config = dict(
    n_layer=18,
    d_model=96,
    n_head=6,
    n_kv_head=6,
    head_dim=32,
    d_mlp=384,
    vocab_size=4096,
    activation='squared_relu',
    norm='rmsnorm',
    norm_place='pre',
    norm_eps=1e-06,
    positions='rope',
    rope_base=1020.0,
    rope_fraction=0.25,
    qk_norm=True,
    attn_scale=0.177,
    bias='none',
    tie_embeddings=False,
    parallel_block=False,
    extras=['gated attention', 'exclusive self-attention', 'value residuals', 'a smear gate', 'weighted sums over earlier layers'],
    init='orth',
    init_std_qkv=0.0561,
    init_std_o=0.0696,
    init_std_up=0.0802,
    init_std_down=0.0802,
    optimizer='adam_hyperball',
    lr=0.00514,
    beta1=0.9,
    weight_decay=0.0,
    lr_head=0.00609,
    grad_clip=2.0,
    warmup_steps=321,
    schedule='wsd',
    decay_fraction=1.0,
    decay_shape='linear',
    final_lr_fraction=0.1,
    batch_tokens=16384,
    seq_len=1024,
    doc_mask=True,
    train_tokens=161600000,
    steps=9864,
    dataset='wikipedia_en',
)
Each number is 128 + 24 x the weight over its row's rms, rounded and kept within 0 to 255. Layers, rows and columns count from 0. Numbers have three digits each. The size before them is the row's rms in percent of the matrix's.

# layer 10 attention output, 96x192, rms 0.0696, rows 0-95, columns 0-47
096:144159167149146112128117180142137130075142153085127128119142174093131149141142144101157114106135138132154149206123127139180136133094117100116112
118:156166170116090159118124135132156122087147136066117127107125135117165095171140113125188096121129105145151131111101182107103134146106099163142136
104:141144142143110125171122142159119087134129160137128111101150149131134067157127149130161076145093128133108123110141134167146116116137137143114137
092:092086112158101156153123143140123135134124115177152122166118115139119097135141143161100100115127105152134139122118144141115116120109124100118156
107:167121130078100157171119149131140160148130169089098160149110162132166099175144086125166139091105103135117162132128139122120127167148163107112122
101:144169105086085123148137121130126092149142157072102162104108126138124084141149125116154111132102131123178118107126121126120132151158138109148124
104:114131115112135122140155138136171116178110126098101109141104120147129119121119143134137141123115117120128161075121143119128121124136135103163151
103:150127112140114138106078163102144106105135137168128120103113138128135105140130128110138150114183139078148145137095130108154149135124110146132136
086:111148123086134129128144100146111144109121160124113119076135112152140124140100136117173141143149151117161149109177147125129153165124112126152148
108:130069114117122144125138119113110148115129111130114103183138109169171130127136092119107142099140116104135107144130143160150109085092141107110083
099:135111084162127174118126157089147128122129121142163174136168128120118124074092152143111151121128159116127125157152115154140092140133141127099137
111:115112087179149132111121086120116144111155111196147133109141110171093145091093205158089191143115123126111116145153133140127113126113095127123111
103:122135100157138142091126100098093109060105134123147100121143115117143161107135135136116116128124109099104171168121101150132154156135119155115139
097:123137118089111100143148136146099093150112119127138148154147125107119137134123112140081124120124128155133122152118109156151111149127150124135121
111:166143180088100151144137159135154093125101157060082134098143164097158125165157104100165103082148142139135118108149152138122107147161122142127134
098:137105095131142097093142104102119120116095153149166148116126119103120114105142095146143156139108146132122110087118137115111125106148130149119128
100:146142161095104148137147139138119142109156160096126131116119143158144159110177110119191119130118132136121133155147160131161111155130114114133091
098:113115085138130127117112153100125083143095091170114129174094139132129145134079187151085179115123128191121114164153102149156148163130120117141143
102:160097092142111136121133119134159118131145152154175176127150133126122132088130169135174133146117126112136106075087094101133128118126107102113118
100:135140144132130120121140162132150139126124117089125139171132097164108139101114112150093130126077127084133144112102117131112130126169129149162088
092:107094162132119161120133140162090172078149087123121100142183123150157131139150144115140146093121149144164111153147146123147120114135128147141091
102:128169107086108149188099122162129121105152156082144133103087143126155091135185119115157127082144107127071157164122131112124121153110132127137162
112:123138165075112126172123202120119136123112128073107112167143144105135157179174088109134107111094104149108123120077139135134098138168110107124077
099:120148170110132141155139133182133132126112224093120113102128101123139123144143078070156077097121123138147171124161130132155082148150150144116119
101:112137093111141116169124160093130123143127122184111161125157147121095132107112135157117165129088085092126130122134126112149132127160096105139121
100:106130111168110114110126109125151157128101138116123134094138088132153113117146172123117151146076124174130102141156128146097185113124171127139137
109:125163163105137142149118147137137160147144167081112122118122183098129101137190094098156088124130140099123141113089140135133144127162155164142128
104:116139093168161089137097143107079127138132090167159137104155106184103105113089180143095141157134106117148133147098123131138166157140142135126138
099:083153134155141101157120113127156120107145125164135138112124115123127101156140117146116132183155133174142134171136159149162130110147119151169095
115:114138088175168111069104099117115076121132109197130146113145116135088125106072201155098187118158137127094108161145147142124115124129118124082124
108:130139117070117148127155155101128125138117110129142099118114153123102164137146152143112145133112115096162127144101132106145112203146113105153106
088:180140141128135176129118178127165133118134088129167118130139140110140160129172102090149144111115109153088112147094125122119117104142168153122106
091:132102130119122133140179127163107093158134129144088099098128131127145119161129126160115140146098135151136125133115168138164147171115118058163132
125:090172096145131129109128105112113140124130120140126112154111115130110140109082140148128166117091158155106112140168115132130141144139150147097115
085:069161100164137113084136114128116128165121125122124120132108137112118160133110164138130150146147088141148124172122157143096126140125170145118086
097:146108105109116086140179115140109104124089111144122145192178119103146101164120139129112105098106109107147151106143123142107125115132115125125143
087:115104130144143109098150127098108119152129113129103131134135092128101107167119183131109143173080115154086126102113158129119113130120159123076164
092:150142110126090157104099080100094127122149108139099094146144111112170107125154178128129155163100072162155130131132169142139128148126137133144121
103:158167132143166096097156126087144122140101152118099122099139125145090127114117106097160143124119101091099148122102109136089164097156110101167139
093:119104129114072162102150116129147172126113118138123130099094132144078129108164137120142117085122135085109115117130104115160100092097128145106149
082:073133147114137070145093146145114132159095099181165139121133133127113178168101107144097143132112131090117114125133102141148114157124149111138109
096:142127101130112133141122102116142139132125134136097139143161151118132144096139145091144092095109123139127118146155115132093126175160117144069133
094:111099154117134142149124156127132115124136136119134127103135108143123147139100116097159121099171122121109107118132125148101090139126163104111137
096:159107116133169134124095149131159146118115102155146126143123164123130150131135097099076169115108144106145119123130130090129095151121122050097105
101:089153138094119078150153169169143130132135135103105139098143126132118147166122086125120111127171127158156105093155113113132127108112125095135117
107:109112138139178125098124162157155132121120139124132109168112130125158145097121113134140097123156136133118126085080126155127137114124101070203131
107:117091116141160140123148129094120114117178135150092113098138129126127132111088124149138144105144130080132132153126116146106147132127073083138153
101:093121122140161150157115133171108167133140141124148141139145156096127136125144130153113110132127142117112114156145115082165136099086076073152142
100:171102118157118111178124118150109145079112152114078114137152118124170143107125153102137085114114100122103136161100177098121130131110142151103122
094:124105120117164134125130102153132135103147151133098161128121149157103133184123112181127151125135088135125126145139142129084112135110107165152098
086:093133123131128111139152135123121091173164074170083156107111097115125152121158123144095092138147151110125116097135113180147134118131168125162163
108:165180123133132132128097134154151117109189113147165144101113183097112170101162127092188117180142145139150121121126127116152099150123151147146144
100:148122158121122107141140151102118118150180135100142153087164130156078113100128110122150117128141098130135136148131133132154151133157137162127124
102:120114097136123118137124108122078133158126126120134141146097113110133165126127136150128147115119131145188122203158154125144159133130137156094092
093:154108171134123131113125148131146164115113081158163114115130144141156162158160116128172151123146149130085135119082134138127139139114131116121140
101:108107074154141104159084146120122120147142132133159111168144118126120124108127154132090127127098115129117130169104132122138149139117149132133084
092:138136149099122129093188108155141103107073163147119084107093142087177097124084134123095098117182123111125144138110111154124114132100123054134119
095:101111147135107132153131138156132168101146097128114136107140148088128139170126107154155142114120156142159135133148154128178166138171115068082134
100:129117102126133132143134139103076165103159106147135130155139112136119171086126152127124067121129116167110122139139157158128118107112145125108131
093:156089167108078146149166106139126126127150169139123095089129137116131128093159122106113150117123138075165121144142104087154101133137123122139119
101:154102134169132157103098094106115130137202132176142130054102155160101142096111142166141155119153154157116139179156154160135081149093117148142161
095:166088113120116130142127117102138126157133127135125145151110139129123122103156156154137182126108120132115143128083122140109114163083123127109112
101:142150136147102110141111152119107106110185122112096105123111137111142151126130116123113186146126116169103125146165145116061132191138166153108100
100:158069121105119179184125143106147131101123097116108135159127111124131161094137127122119119073118126130133125127083100182127102126152096082138117
111:096154144109149159143113144130115134102155109096085098143130082146124129148109128145163160106089126104112137196153117108110087113106158130111106
098:121091138119121116101119108113128132130098150135178146133102157124112149081177102169104164115107122113151113125128145115150117130124129160147126
107:127150150152100109140080089140106155141131137096174151128125139118157109171143118130116144135156123103103110117115147125104087069110125139131137
091:086125119130062111111141108140145182129131112140101136136116128158140148140147149118158098106147129106142158150116169127118148126087124135105084
094:147176159149111132133113157106149169099118080117078125158096147085159119131129091113167115102125159127128129104160147135125151128120145130085084
086:098146156094121116165142100146124110144142140114097098107128142123121145114120130173100153174145113108152137117098072155110104080114114077128108
097:132140161115104143158134165137089109109129092119083122162134159154151165160151128133121123164121135126141112132099114157134130174119130094124115
091:090122120156120127160109187141117130115121136162134144159146092116106141111122145133173117129121110122132121123129132114120119098131144086140104
086:115112139097168139115130168140093081130137185114165116115130142142104138136116158136140123164154136120172106116122145139135173095115163167154120
099:104134113123159158159132148142118121156142106121122156126140151132142136119159114161137125174129097098105099131136097121157138114142102104118160
102:142164144096102151142140151145130128123108117122121130128150152143179142177141102125152116125154118188100124153143123105123123159135108094110146
102:114083165114140151135170115143152177129125128145165100107141130118153142168129098100145143141144140104135105121121091115143152152150156141107105
098:107146097153149105112146158147065141143138132103105146157114119121170131127131130139120136126103114152128103105140139130116134124121148131112113
089:139109086145125098129118113126116100135120108145089117135126094134162142146110133136117131154079103121179144116151145103110145171139124142142180
093:136148083124104130124135120123082067142094141128136114131158151113146111072119173109114100100138103128104148116103117159108095121105133078143110
093:119108178160121114121168161106129100117110147107088174091128117091133132150153123099113121101144113124152141130107115111153147080111146177146096
090:136152144140136081108117117093073123083129126110124088140155171148161159121138113147129123148117117121156111140150110120107167125156127125092108
082:110157108139124115164145128116185150108116113184100131101154128153121158129148132104131128139136103152078148137112121116145124128122132097125127
098:128108099129139142105091144107135140128124104163164131093164155156143102125152100129152131141149129077125147109103101117119123155127145131132122
131:131147078121111140117100092148146114157131092111117083085094154138138126128117148112141133144112175111155128142120121120157124114105111106137139
088:129099132114155136106119105109157129182108075134093086160113125157126154080145140163096125124106123126144139117109095124115124144153090125111121
097:118164143148145097107138132134113161089124122151106125106128098087156095222126116110139157118159114109146120126147158129154145148108127146121125
105:132094158152126106129092146144135157121145111158125059107148152099144113151162110138154144126155133122084117141124153116170104132125129125086114
095:144106146100134130126138102127166122142188092149150168121175103142101141140154150142116135135109118081104145119149160122120126147162109125149148
094:173100093121144101146088108139084155141112104131105134145157185136160134139116136158143121113147109093162118151143136111115111179144101139095130
093:148113123129137107181123184138083119132138149117124108137131124121126112123107110099139116117135133123138155146118128109136117115096149122159181
176:092115093149144135130108106136120123148121122136151138146115108145110148100109144177090161143110078158167186123108066147129188144147100177159191
086:117151113140127136087143156117100097123118078112144129125120115149124113140128110128154125145121133143132099109107149060164109105125076131147155
100:098107137121127148123157138136137114142133118114129137163123166086143156158142101117115150151117142089109148161117116147131131109111126090130166
092:141134098169111109123134138091130127135092143148126193133096070159095097118130129116136117129102132141104124151125109095139132102105123142117135
096:157159153167097131127123131110122123079097145131126138086140093141129102101111124124121122145168112091165100099127142121130133129116120102131148
091:134156118111117148142145140149101125119131114135097164111151146108154107139148140133160143142130136111098124156118135170157134128146138076120130